python train.py --n_layer=15 --d_model=96 --n_head=3 --n_kv_head=3 --head_dim=32 --d_mlp=384 --vocab_size=1283 --activation="tanh_gelu" --norm="layernorm" --norm_place="pre" --norm_eps=1e-05 --positions="learned" --qk_norm=false --attn_scale=0.177 --bias="all" --tie_embeddings=true --parallel_block=false --extras=["capped logits"] --init="normal" --init_std_qkv=0.0631 --init_std_o=0.0 --init_std_up=0.0631 --init_std_down=0.0 --optimizer="adam_variant" --lr=0.00343 --beta1=0.9 --weight_decay=0.047 --lr_head=0.0244 --warmup_steps=398 --schedule="wsd" --decay_fraction=0.802 --decay_shape="linear" --final_lr_fraction=0.1 --batch_tokens=32768 --seq_len=128 --doc_mask=false --train_tokens=128300000 --steps=3916 --dataset="wikipedia_en"
Each number is 128 + 24 x the weight over the matrix's rms, rounded and kept within 0 to 255. Layers, rows and columns count from 0.

# layer 12 MLP down (transposed), 384x96, rms 0.12, rows 29-128, columns 0-31
[[ 93  94  90 109 127 115 146  86 137 122 109 141 134 175 150 129 102 145 158 126 127 108 154 155 167 117 112 115 158 119 159 124]
 [ 89 154 118 103 122 106 137 144 131 144 103 141 145 105  95  76 155 161 121 147  92 135 101 122 122 163 125 132 108  90 150 165]
 [156 168 142 109  65 130 160 130 131 150 141 221 126 136 114  85 138 123  99 118 108 136 153 144 137  85 123 139 124 126 161 108]
 [118  92  93 132 109 178 113 129 138 121 118 140  76 135 140 142 171 146  95 106 155 131 146 153 137 142 120  97 116 155  96 151]
 [109 147 131 150 120 145 135 120 129 133 119 149 148  83 117  99 117  92 147 104 135 153 122 118 134 128  81 114 108 124 138 135]
 [139 149 132 118 129 121 137 106 170 169 162 161  93 127 121 135 117 151 111 142 114 127 105 115 133 120 117 187 124 142  92 170]
 [112 121 103 141 128 148 156 138 166 117 118 174 115 135  92 104 125 115 114 124 122 139 104 123 124  95 163 131 139  81 109 136]
 [ 94 131 111 124 124 139 109 111 129 128 111  87 105 125 137 122 154 131 100 111 132 130  99 120 129 106 131 116 123 160 149 112]
 [118 116 160 118 123 175 133 123 116 183 127 118 148 109 112 135 137 146  97 136 122 118 126 115 162 103  88 169 189 137 143 138]
 [117 117 164 105 122 153 101 159 118  94 134 191 150 171 128 158 105 142 106 136  68 155 117 162 120 117 146 129 185 170 123 111]
 [128 111 121 119 166 129 104 145 146 112 133 157 135 126 108 146 137 121 153 138 110 111 109 111 121 132 192 147 124 145 109 148]
 [105 116 115 149 103  76  93  97 143 132 124  63 104 161 125 155 178 126 153 107 138 134 130 148 109 154 141  50 104  54 107 149]
 [135 148 132 133 159 132 151 146 145 135 122 138 157  95  91  77 104 122 133 131  76 130 113  96 118 116  91 141 131 146 123 159]
 [134 135 162 103  80 124 119  86 106 164 113 146 154  83 126 131 116 112 111 115 122 131 148  76 140 113 126 153 151 111 117  92]
 [124 127 137 125 138 124 172 105 110 142 150 170 142 126 141 121 108 145 137 146 114 145 128 118 110 138 147 147 115 127 119 133]
 [100 120 118 164  85 151 144 141 112  72 134 142 130  59 169 132  96 141 126 185 140 130 125 119 170  88 113 119 140 160 162 137]
 [132 125 114 157 159 146 118 143 129 143 126  91 156 114 146 122 128 144 127 140 145 162 132 111 111 125 119 109 139 114 104 134]
 [123 127 134 120 130 127  99 150 146 134 159 148  83 142 140 117 116 120 142 158 143 134 114 107 146 100 154 111 162 165 128 108]
 [122 131  98 112 119 106 108 167 148 138 144 199  98 133 172 134 145  80 121 143 119 155 121 119  91 146 187 145 121 132 138 109]
 [103 149 143 109  94 123 136 120 110 108 135 192 197 146 178 107 153 160  75 100 126 118 164 125  97 149 142  93 157 124 144 115]
 [178 137 112 139 148 108 120 101  81 106 141 110 139 150 104  89 133 100 120 114 137 149 147 141 129 160  97 170 147  96 130 150]
 [ 72  70 149 102 138 144 114 127 163 123 139 104 115 127 132 168 104  61 139 196  91 161 140 169 119 107 143 137 151 154 149 120]
 [153 120 130 115 128 119 125 106 108 116 146 105 119 144 135 140 133 140 134 133 134 145 134 117 137 120 113 129 134 141 116 139]
 [103  90 140 115 104 165 116 111 131 192 114 124 140 125  63 139 137 144 128 139 152 151 129 141 131  88 141 124 149 143 117  95]
 [123 112 103 149 136  89 119 115 107 135 166  63 142 104 163 138 125 151 134 110 108 124  99 106 148 135 131  70 153  84 107 109]
 [122 142 147 185 114 131 169 134 128 109  97 122 157 146  88 113 108 138 175  52  94 169 161 133 131 103 123 107 145 126 138  97]
 [ 87 129 115 161 111 130 100 144 122 136 141 228 153 116 133 115 160 118 118 141 118 143 116 148 130 102 138 136 132 128 149 117]
 [117 134 120 158 128  98  96 140 150 136 127 143 148 120  73 134 146 172 106 128  83 117 138 157  83 100 105 156 158 152 103 124]
 [114 135 114 111 143  98 133 105 143 154 122  97 112 102 126 125 128 121 128 113 124 116 144 130 144 137 108 143 103 159 141 141]
 [113 131 142 122 152 138  93 166 140 123 126 128 125 126 137  89 115 129 120 169 119 147 116 144 146 129 160 170 112 134 131 124]
 [129  94 139 129  94 111 147 125 131 131 134 118 153 145 141 166 106 138  76 136 160 121 103 141 143 155  71 169 126 143 118  93]
 [141 113 143 129 103 125 140 108 131 114 141  99 151 114 153 130 163 130 115 155 116 134 193 148 152 117  81 103 146 138 139 114]
 [108 132  78 125 152 151 105 137 119 102 149 107 150 146 173  98 131 147 133 140 124 162 141  98 121 113 142 125 132  91 156 114]
 [167 145 118 179 124 136 137 133 130 107  98 110 102 124 133 148 121 126 177 131 151 139 121 103 158  86 128 103 125 144 129 130]
 [101 102 115 140 152 152 139 155  99 133 106  97  96 100 158 111 134 114 126 156 100 115 127 140 138 115 154 105 145 128 134 101]
 [121 125 142 161 155 144 125  90  82 144 152  55 139  90  99  94 106 128 125 165 138 123 155  94 123 117 154 136 123 164 163 119]
 [164 194 132 121 155 145 158 118 138 121  82 155 110 133 131 125 138 151 105 144 123  99 162 125 125 133 151 158 100 144 109 152]
 [139  81 152 108 102 134 140 122 138 181 115 151 165 163 139 121 136 127 124 147 171 131 130 168 114 120 120 122 138 104 151 103]
 [118 146 138 131 102 103 135 120 140 121 143 119 128 134 126 130 130 119 132 148 113 120 131 152 130 126 135 139 150 129 120 145]
 [100 154 108 161 132 122 117 138  93 171 171  99 153 152 105 127 106 134 120 143 114 166 131 113 125  99 157 148 133 125  92 136]
 [100 150 113 146 167 168 189  95 138 156 140 115 147  94 113 137 122 163 133 116 132  89 108 126 120 116 135 135 146 134 116 126]
 [104 134 156 129  88 158 151 153 179 181 125 167 145 135 102 115 113 143  95 149 162 128 120 187 156 104 127 100 129  85 121 123]
 [ 98 108 153 138 113 143 151 115 181 138 116 124 133 101  99 116 136 162  98 118 119 166 148 132 123 121 125 116 128 133 127 139]
 [ 84 157 108 165 131 135 119 110 167 134 121  70 178 127 111  95 112 123 164 125 122  84 131 134 126 126 159 120 116 146 156 137]
 [118 114 171 169 113  98 120 140  84  87 124 110 143 126 117  67 107  97 164  95 127 124 167 183 130 113 115  81 125  96 120 112]
 [108 149 146 110 141 159 115 126 163  95  83  71 103 114 143 120 121 132 134 142 141 119 131 149 128 179 152 144 134 148 104 150]
 [138 121 104 126 134 132 153 151  61 103 149 143 104 143 169 120 132 119 143 122 111 160  96 105 137 132  93  94 128 135 127 152]
 [139 112 158 119 137 137 146 146 148 104 132 106 126  86 106 148 118 167 143 108 117 129 120 113 140 128 134 123 160 130 145 144]
 [111 114 128  86 121 121 121 138 101 133 140 189 131 152 140 117 129 112 138 125 112  94 113 101 159 130 135 153 154 112 113 101]
 [127  95 130 118 110 135 125 131 123  81 125 179 158 148 169 160 111 120 145 102 104 172 149 138 149 132 140 112 129 112 105 171]
 [ 71  95 145 121 104  71 187 169 124 231 127 111 125  75  96 160  80 133 124 160 148 192 113 112 120 116 153 133 146 119 110 136]
 [139 118 110 171  88  86 117 147 109 121 144 138 127 122 111 112 141 127 143 167 113 165 123 134  99  93 149 144 106  81 129 167]
 [117 147  99  96 126 121  99 139 134 137 139 137  93 111 113 149 146 114 111 116 127 157 152 123 150 134 134 116 107 106 105 123]
 [118 145 168 122 123 114 143 102 143 124 128 110 133 166 114 126 130 135 119 119 112 124 142 102 100 155 137 169  85 139 173 112]
 [132 131 152  44 158 109 164 122 140 108 155 123 124 155 137 125 106 177 150 136 134 142 133 124 170 150 149 126 155 111 127 114]
 [137 123 107 107 146 137 123 107 136  84 147 135 119  83 137 125 121 123 100 182 117 104 140 163 124 127  98  99  99  98 117 116]
 [ 99 149 146  96 125 139 117 128 123 100 119 194  96 161 111 144  88 113 150  78 130 150  92 111 133 127 150 160 151 121 106 137]
 [138  99 118 125 154 158 130 146 144 140 141 152 151  83  99 138 112  88 134 128 143 152  95 138 144  97 144 124 142 104 175 116]
 [133 114 132 129  96  97 145 151 121 166 139 170 121 112 111 132 114 129 144 118 159 128 172 147 153 110 142 134 120 160 129 102]
 [153 132 125 132 118 129 158 159 144 153 104 177 141 108 110 166 127 162 157 114 124 144 128 145 117  88  77 121 117 105 125 113]
 [100 115 146  99 129 140 119 144 148 124 123 120 168 141 157  95 156  91 146 119 127 112 139 135  81 137 116 149 123 121 130 104]
 [148 180  99 136 112 139 156  93 163  90 127 105 122 146 119 110 123 135 128 136 158 116 185 121 123 109 130 109 163 186 179 158]
 [ 98 136 126 146 130 150 175 131  78 114 146 155  93 158 137 104 119 136 123 134 113 151 135 129 126 111 148 187 112 130 151 119]
 [ 95  96 133 114 161 164 118 130 153 127 119 139 130 109 127 180 118 154 126 134 121 100 139 109 151 150 123 104 153 112 121 145]
 [139 120 177 119 105 107 151 108 141  91 107  54 120 137 125 125 166 110 116 128 140 135 127 124 112 144 121 152 123 131 116 132]
 [145 134 111 127 103 105 108 140 149  87 114 106 131 148 140 149 189 151 112 167  92 133 144 119 101 122 159 135 166 138 134 121]
 [114 109 137 163 106 190 125 131 130 142 103  79 204 131 101 184 130  94 101 146 108 111 112  90 159 100 157 103 134 142 126 115]
 [119 105 153 142 147 118 126  93 127 104 156 128 151  61 110  96 113 159 128 128  59 158 127 161 149 150 121 132 135 136 108 137]
 [129 132 133 134 135 128 166 130 130 128 126 141 134 129 147 115 124 125  98 149 133 120 153 142 131 134 130 145 113 118 150 136]
 [175 165  83 176 130 147 112  77 152  68 123 144 102 163 111 134  86 136 142 113 119 156 167 106 146 129 143 144 146  89 109 117]
 [129 146 156 103 168 115 125 137 125 160 109  98 149 133 104 113 152 143  82 141 174  86 120 145 149 102 119 165 128 110 118 101]
 [134 114 108 174 115  75 135 156 105 171 113  99 148 108 118 141 144 154 178 142 100 155 193 106 142 139 143 151 117 141 120 107]
 [ 98  85 158 162 169  97 151 104 103 129  84  49 133 155 101 121 141 145 119 102 131 102 177 144 158 140 127  96 138 159 121 136]
 [147 107 147 113 125 147 124 122 139 162 127 107 137 113  96 154 171 145 100 115 148 134 189 155 120 127 126 166 111 158 172 112]
 [ 73 156 137 143 148 139 115 137 162 143 134 145 160 172 156  70 170 121 123  94 132 169 108 114 150 130 126 153 105 135 152 122]
 [167 151  83 106 125 138 109 130  99 122 139 147 105 142 129 120 140 140 115 132 100 139 109  90 144 140 154 135 140 173 148 102]
 [ 89 100 134 132  77 136 113 187 117 109 159 124 129 117 128 140  97 143 131 111  92 133 100 130 156 164 139 175 130 137 113 123]
 [117 138  68  88 133 136 150 124 139  97 158 108 117 120 145 117 170  89 124 127 125 141 120 102 131 149 117  59 134  94 115 160]
 [147 120 117 122 117 109 118 132 166 128 119 114 159 111 151 135 105 115 145 130 136 135  59 118 149 172 132 137 106 169 124  97]
 [144 101 100 147 136 167 132 123 156 143 123  90 134 144 111 170 120 128 109 130 137  98 115 148 130 143  98 115 118 140 119 167]
 [111 127 152 113 143 144 161  82 119 140 125 145 116 184 141  99 128 164 107 112 159 157 117 152 134 139 117 178 116 115 128 165]
 [103 125 142 129 144 136 135  77 116 113 145 151  82 119  98 134 127 110 130 123 118 138 109 123 146 148 126 144 151 178  69 138]
 [128 135 141 129 134 136 164 133 167  96 118  88 123 137 152 169 124 125 135 118 150  95 151 123 175 146 129 138 152 139 113 124]
 [112 149  91 134 122  93 147 131 136 122  94 121 148 155 120 103  88  93 159 130 111 103 118 151  94  90 156 183 167 121 131 115]
 [138 156 139  81 153  86 162 156  91 159 144 115 154 136 127 174 123 130 115 102 138 138 114 139 139 147 142 131 102  67 121 129]
 [ 54 116 118  83 107 158 122  95 152 112 145 132 179 135 106 113 134 116 107 136 109 125 139 184 140 124  78 149 128 109 169 139]
 [106 128 163 136 143 162 135 107 133 110 128 172 107 118 141 107 105 152 142 139 114 153 142 113 113 111 121 113 109 138 116 118]
 [134  92 136  87 126 147 133 117 142 116 131 124 121  95 159 125 128 109 132 174 121 152 100 137 184 145 121 162 150 129 150 134]
 [146 129 152  92 109 137 149 126 111 122 126 208  78 117 143 108 126 141 109 132 125 165 109 124  98 101 149 147 134 132 120 140]
 [135 105 162 106 119 111 143 130 124  93 116 115  99 171 168 132 141 131 170 128 105 127 108 122 131 181 182 129 145 129 104 113]
 [135 113 134 152 175 124 163 135 118 125 122  98 155 177 136 120 132 115 146 144 149  99 100 147 108  99 149 117 121  60 130 121]
 [156 143 125 121  94 135 131 144 167 146 110 132 115 159 115 122 131 133 126 167 126 161  95 142 146 173 116 115 141 120 117 106]
 [ 96 146 172 118 105 114 118 188 111 126 131 143 123 155  90  98 126 133  99 157 129 168 140 153  85  99 150 118 133  96 109 117]
 [157 109  89 161 135 112 125 180 142 102 114  75 171 160 175 125 141 122 119 112 131 123 150 107 134 158 116  94 143  72 161 131]
 [123 121 150 161 121 109 163  96  87 130 160 103 105 132  91 100 122 163 124 123 138 133 161 134  94 129 132  88 151 148 135  98]
 [104 114 174 185 101 128 116 111  86  81 101 156 142 132 151 114 144 166 113 121 105 144  88 128 137 108 115  98 137  92  96 139]
 [150 133 124 165 133 108  97 124 150 145 131  96 167 104 123 159 120 151 147 166 120 149 154 146 188  91 131  92 158 170 154 103]
 [153 139 139  98 128 136 123 131 123 103 142 114 124  93 136 130 129 137 122 168 144 114 152 149 123 126 152 134  86 158 127 135]
 [124 128 127 147 129  82  87 140 102 148 147 107 134 123 162 122 162 155 118 130 139 136 124 114 158 163 110  96  92 155 161 140]
 [126 109 106 127 101 125 134 152 134 147 130 141 137 142 192 151 109 135 149 120 160 143 115  94  98 177  83 140 145 122 133 122]]
# layer 12 MLP up, 384x96, rms 0.125, rows 30-129, columns 0-31
[[121 109  90 157 103 142 126 146  93 105 171 140 120 178 154 141 170  96 117 151 114 135 156 147 114  83 135 140 109  80  94 103]
 [115 106 185  89 134 119 108 125 125 137 106 158 116 160 181  85 143  96 149 151 167 133 125  90 117 128 119 128 108 104 133 141]
 [188 105 140 123 115 108 112 130 140  64 127 129 148 139 128 124  90 106  92 141 133 126 130  71 101 121 153 128 124 119 145 177]
 [177 115 148 102 108 110 128 117 104 125 150 118 110 130 171 142 136 127 113 135 134 111 136 142 176 147 149 130  95 114 128 134]
 [175 150 105 150 133 146 106 106  86 100  76 162 133 141 110 125 128 122 148 131 125 141  96 112 107 158 141 130 115 102 114 118]
 [177 175 136 106 107 124 153 115 166 152 110 125 139  81 128 149 138 114 155  95 102 149 141 123 125 126 128 123  91 127 119 148]
 [102 163  92  58 120 132 108 156 187 121 126 126 123 136 137 114 148 156 109 150 131 115 118  93 174 150  72 127 123 163 122 168]
 [174 122  97 133 115  94 139 114 145 142 145 132 113 104 126 116 188 112 112 114 110 114  90 134 140 124  91  87  76  90 150 135]
 [127 145 135 119 124 158 158 105 136 135 114 154 118 192 144 118 113 115 152 127 106  86 120 161 163 146  92 101 103 107 129  96]
 [155 129 130 141 132 140 143 121 125 128  96 158 133 136  91 122 138 101 120 110  89 113 111 120 142 152 103 116 164 144 104 147]
 [149 139 129 102 124 129 163 130 178 196 126 126 150 132 138 146 162 122 123 124  83 130  99 108 124 103 127 122 121 119  87 124]
 [134 153 137 113 123 123 117 148 129 168 119  85 179 100 119 182 121 103 122 174 100 122  98 141 126  93 124  65 112 126  95  96]
 [139 122  80 160 133 107 145 127 123  92 108 120  99 165 154 143 131 129 154 197 117 143 131 122 124 132 119 101 110 163 139 153]
 [188 129 101 134 109 142 127 136  98  89 122 114  91 150 105 149 148 110  95 188 145 161 105 137 131 112 114 125  92 161 154 147]
 [139 119 127 116 165 144 128  96 124 166  91  99 135 143  95 142 120 104 136 112 105  91 134 117  97  99 132  85 141 106 116 141]
 [149 134 103 127 127  97 142 103 123  79 150 122 129 169 161 106  66  72 107 164 116  92 113 124 127 136 131  94 149 130 135 176]
 [ 94 157 160 117 139 110 135 121 187 153  61 133  87 132 153 130  99 130 109 128 112 143 125 137 123  98 138 126 103 128 121 135]
 [104 108 172 171 136 122 131  78 149 129 139 114 120 138 131 142  98 132 157 127 146 107 118 172 168  68 118  95 167 134 164 135]
 [ 71 132 155 111 102 126 101 111 126 152  97 183 119 152 162 109 149 128 133 126 108 155 139 142 163 126 131  79 122 130 128 135]
 [157 141 118  59 107 139 140 136 113 159 136 120 103 141 172 158 191 152 104 129 118  84 136 113 154 116 148 102 117 158 125  85]
 [137 111 172 122 155 130  98 196 128 106 131 103  89 171 108 114 102  70 122 159 137 130 125 117 144 127 128 130  85 114  97 121]
 [141  96 146 124 134 137 153 125 120 141 129 111  90 129 127 137 137 127 113 143  86 107 148 121 148  68 137 114  98 145 159 116]
 [154 110 192 126 118 159 142 161 157 129 100  99 139 131 162 110 158 121 161 109 138 123 113 102 133 107  90 108 126 132 103 104]
 [136 130 134 109 151 131  61  74  89 130 137 110 138 117 149 129 122 150 137 165 102 136  82 101 109 144 114 104 112 106 126 150]
 [111 153 153 146 120  94  96 118 117 102 104  97  93 140 134 123 100  78 136 137 105 112 126  92 144 107 122 142 136  98  89  87]
 [167 148 156 141 127 120 144 130  78 145  71 174 124  80 157 156 153 165  98  81 138 129 135 128 119 114 111 145 103 120 144 154]
 [133 162  98 106 136 137  94 141  92 169 132 144 147  95 169 124 118 129 171 138 165 124 113 127 129 115 140 125 116 121 117  73]
 [154 103 167 192  84 109 161 122 125 113 136 105 108 121 140 132 115  92 132 106 164 133 132 144 119 131 121 133 137 127 117 128]
 [129 114 120 125  81 118 114 123  89 137 135 138 182 111 117 157 152 155 123 104 116 121 124 107 116 150 109 110 135 134 120 148]
 [161 134 100 116 155 142 126 179 115 159 141 106  91 132 141 139  78 157 138 165 115 117 113  86 118 124 137 116 132 161 146 136]
 [154 138 184 160 102 107 118  94 106 146 118 132 154  66 101 146 121 127 153 113  99 106 107 138 112 147 146 130 124 113 116 131]
 [114 105 100 152 127 153 110 159 109  88 108 126 126 143 148 118 172 128 124  83  96 126 147 136 127 148 121 117 112 136 117 123]
 [115 149 133 109 102 136 125 191 143 172 119 121 135  98 124 122 124  87 101 140 116 117 100 124 137 132 115 125  92  72 114 122]
 [131 111 122 176 169 151 104 127  80 136 137 124 168 133  88 111 126 120 124 133 113 117 140 114  82 120 112 108 112 137 124 132]
 [ 93 125 104 132 116 131 112 148 148 145 164 110 105 139 144 136 129 117 139 126 115 132 106 147 103 104 145 164 127 125 117  76]
 [ 96 117 147 120  95 166 192 148 117 181 159  92 132 116 121 125 143 116 172 152  98 100 139 130 138 110 114 105 108  93 160 133]
 [175 150 103 158  88 135 134 135 155 110 138 129 163 113 146 145  82 115 110 103 102 149 123 142 173 127 144 160 165 115 121 135]
 [164 132 145 168 117 151 124 166 128 142 147 116 148 139 143 132 124 102 151 112  99 131 137 132 178  97 127 144 129 150 138 131]
 [129 103 149 119 136 106 130 105 111 142 130  90 126 145 117 132 164 103 115 128 106 144 156  88 104  57 132 138 151 118 149 162]
 [170 162 161 129 114 136 126 101 194 147 143 118 117 141 109 109  70 158 111 103  95 137 120  88 147  86 125 135  94 121 142 178]
 [149 125 144 132 161 137 136  69 127 139 123 132 148  93 144 127 119  93 144 129 144 118 114 107  81 121  96 167 130 119 110 176]
 [138 102 101 147 148 122 142  83 135 135 106 104 141 140 130 136 162 118 129  96 128 110 132 129 179 160  97 151  90 109 139 141]
 [132 142 132 138 127 105 128 124  90 107 129  90 109 139 169 120 111 129 102 145 128 133 144  99 135 166 105 154 169 164 127 138]
 [139  98  80 115 165 136 119  86 142 180 148 136 136 156 111 170  82 169 147 108 137 160 128  75 111  94  75 127 142 130 151 133]
 [146 106 118 112  98 142  78 141  87 140 167 118 151 136 123 121 139 126 110 153 100 124 100 112 140 115 109 142 131 140 135 106]
 [ 99 124  67 204 144 154 145 170 126 123  97 144 100 137 176 131  94 144 136 158 162 126 104 141 150 126  94 133 112 122  98 104]
 [154 159 133  86 119 163 156 119 115 155 129 102 142 104 106  91 127 117 142 145 107 120 120 107  94 100 109 145 105 108 116 173]
 [159  97 131 159 163 140 116 134 113 154 103 169 111 139 152 133 104 141 160 133 117 151  96 129 120 150 115 158 111 112 153 151]
 [148 160 161 121 138 135 140 124 120 108 147 164 127 169 127 126 118 136 120 108 122 146 149 145 105 123  78 107 105 141 140  91]
 [100 109 100 109 133  94 114 142 111 169 164 155 189 161 117 148 140 107 150  88 112  93 127 117 133 117 112 101 125 146  90 134]
 [137  93 133 103 144 124 175 138 158 142 107 116 151 119 112 143 133 150 120 116 179  92  99 116 142 121 158 135 111  88 119 125]
 [116 140 130 128 157 141 175  86 112 104 100 114 115 167 123 170 157 154 137 163 113 111 132 125 137 113 107 120  86 106 121 109]
 [130 117 140 129  99  94 119 118 150 132 154 140 129 141 169 130 100 120 116 154 129  93 124 128 138  95 114  88 118 120 133  90]
 [100 147 105 139 125 152 151 170 144 140  84 133 138 124 119  91  96 130  97 147 115 100 106 122 144 131 116 166 158 120 134 106]
 [141 102 154 171 112 133 135 137 129 133 134  92 115 155  99 134 100 126 127 134 127 126 111 155 153 115 111 130 117 117 151 158]
 [134 143 162 124 143 155 123 141 144 152 134 162  98 143 137 178 111  98 150  79 111 125  70 102 108 164 149 139 124  95 141 112]
 [134 117 142 153  93 112 133 152  82 171 104 118 130 116 118 144 151 124 101 149 138 133 119 134 114 145 136 161  92 147  90  81]
 [123  94 146 160 139 162 120  89 149 110 146 183 123 162 139 131 131 138  97 165 123  76 120 124 141 103 138 153 141 151 108 134]
 [129 136 141  80 125 136 112 148 125 160 123 116  96 174 173 118 137 132 109 135 132 100 128  83 175 167 117 153 151 147 151 173]
 [160 144 127 119 118 189 107  87 130 159 133 137 118 104 139 163 104 130  94 134 122 131 116 124 151 103 144 129  99 117 116 120]
 [128  94 171 143 156 117 141 141  92 129 136 142 122 106 120 125 146 108 137 141 105  89 131 106 148 128 144 142 119 161 142 120]
 [149 113 155 148 130 125 198  98 139 150 116 108 145 138 104 174 164 112 101 151 111 174 114 149 153  67 126 122 100 134 103 173]
 [142 135 159 133 153 149 145 128 140 128 100 129 102  97 171 112 132  78 120 103 113 112 152 171 101  97 148 137 128 127 101 134]
 [174 137 150 126 110 113  97 154 114 122  96 113 130 113 139 155 170 121 108 150 127 134 132 121 113 137 110 163 107 141 137  96]
 [153 150 166 145 188 139 115 123  99 130 158 104 167  94 103 138 126 118 146 145  97 133 119  95 186 137 109 150 123 146 116 116]
 [155  90 142 116 105 145 104 163 149 150  89 141 127 165 149 104 132  93 111  73 122 148  91 135 113 102 136 106 134  87  94 175]
 [101 151  91 144 106 124 142 112 127 173 117 110 100 141 111 123 136  97 154 136  76 128 141  96 156 141 119 100  84 105 111 146]
 [137  74 130 174 128 152 138 128 136 150 133 111 145  90 134 124 128 137 130 110  84 144 169 139 166 111 132 139 129 104 132 153]
 [ 96 111 149 134 129 125 139 146  93 147 118 140 131 126 158 100 151 141 145 140 136 116 148  90 136 107  98 163 124 147 163 152]
 [148 127  93 130  92 105 137 130 146 153 149 138 158 114 192 104 127  97 195 113 144 133 137  82 133 151 108 125 158 143 124 155]
 [ 83 113  74  75 115 117 133 100 181 135 165 105 164 141 158 137 134 123  91 125 100  90  77 101 151 118 109 120 107 142 131 150]
 [ 99 156 139 128 178 171  96 153 158 140 147 108 134 146 123 142 110 105  77 131 136  99 113 108 110 150 113  95  98  79  86 131]
 [101 118 139  91 136 112 104 153 151 118 135 157 120 150 156  95 106 106 113 106 130  88  86 108 124  62 114 124 143  62 118 118]
 [135 115 110 111 124  80 132 108 195 130 126 133 136 113 142 120 144 149 140 160 145 125 129 121 135  80 120 141 131 141  98 194]
 [155  81 123 150 126 136 176 111 109 117 178  85 112  97 133 148 161 100 123 131 135 103 110 128  88 115 115 114 106 116 142 152]
 [101 124 166 124 166 129 163 114 163 136 138 111 170 139 170 125 150 109 126 187 162 116 142 137 108 117 134 112 101  67 109 102]
 [149 115 154 124  91 132 129 135 115 137 141 112 132 120 163 143  82 152 118 158 129 123 138 135 173 140 118 115 108 131  92  87]
 [136 148 126 172 146 170 135 121 149 118 128 136 140 111 109 109 159 168 126 120 141  94 167 125 157  84 132 103 135  80 110 119]
 [168 116 147  70 129 149 123 171 174 208 138 120 116 124 148 116 108 128 173 119 108 101 116 105 104 136 132 129 130  97 155 147]
 [128 128 105 123 101 149  94 128 131 157  89 145  94  97 112 152 110 104 149 113 100  82 145 114 112 137 105 128 132 126 106 116]
 [151 125 121 122 123 150 109 117 106 127  86 138 124 105 103 156 118 116 137 183  82 103 106 138 149 154 110 160 166 113 129 164]
 [124 130 139 131 126 144 102 109 155 186 148 100 108 112 179 116 104 150 176 120 158 144 140 112 129 130 127 108 117 126 104 158]
 [117 102  99 171 164 125  88  98 139 112 148 122 148 126 101 146 120 117 138  83 127 135 120 129 149 138 111 106  98 135 185 142]
 [ 95 134 123 138 138 144 100 120 175 105 127 120 106 138 155 136 148 133 209 143 147 123 114 111 134 114 114 120 147 143 115 159]
 [169 139 115 145 137  94 102 123 114 150 112 132 136 123 130 155 131 127 146 151 106 106 120 114 112 118 123 114 131 104 102 122]
 [122 111 148 150 126  83 148 150 125 139  98 134 133 117  96 116 167  98 117 146 112 125 120 115 117 116 107 115 120 135 145 142]
 [139 172 130 107 121 161 144  85 127 146 120 125 131 117 111 124 153 110  66 101  84 101 145 165 184 129 131  98 134 116 155 105]
 [111 133 154 149 143  75 153 147 176 131 128 144 115 133 112 153 113 102 103 116 145 130 119  98 148  90 141 101 128 136 160 109]
 [167 175  80 127 163 121 143 104 154 154 144 107 111  86 117  93  98 145 147 109 108 106 130 120 148  83 125 120 107 114 120 144]
 [ 87 110 125 157 168 129 100 131 146 120 136 119 130 123 130 107  94 144 144 124 110 106 126 155 125 135  45 134 140 122 167 139]
 [137 107 162 152 151 127 115  95 144 162 132 130 137 118 150 113 115 129 135 171 120 109 163 130 151 113 115 132  92  89 114 140]
 [152 127  95 105 172 126 147  92 143 137 163  74  92 132 146 136 156  84 122 160 102 123 137 131 152 125 159 148 110 150  93 165]
 [131 132 130 124 102 155 157 110 133 112 168 117 126 121 152 190 122 116  95 143 108 113 102 138 164  82  77 155 127 129 125 101]
 [170 125 144 128 152 137 137 110 129 128 167  66 117 152 155 134  87  83 173 118 121 127 112 110 112 153 119 122 105 121 103 146]
 [118 127 104 144 140 119  97 112 122 170 146 145 127 135 144 140 146 142 126 152  69 149 126 120 115 145 131 124  62 108 103 107]
 [135 149 134  96 161 165 123  92 124 129 129  72 121 151 143  92 124 105 141 150 134 112  62 140 112 140 126 123 115  86 132 154]
 [ 81  81 152 175  96 130 149 137  94 103 129 128  92 145 128 161 140 113 115 109 146 126 123 120 128 109 114 121 132 117 132 120]
 [135  96  99 106 148 152 133 144 111 151 128 174 125 127 110 121 123 150 126 130 104 130 102 119 156 131 106 114  68  73  88 107]
 [135 115  98 102 118 177 133 154 154  68 109 123 150 112 156 124 130 141  90 123 143  95  99 110 150 124 139 156 150 160 108 196]
 [155 113 144 108 132 123 117 145  96 145 127 107 114 140 131 139 139 131 131 125 122 100 117 125 154 101 141  98 124 117 159 132]]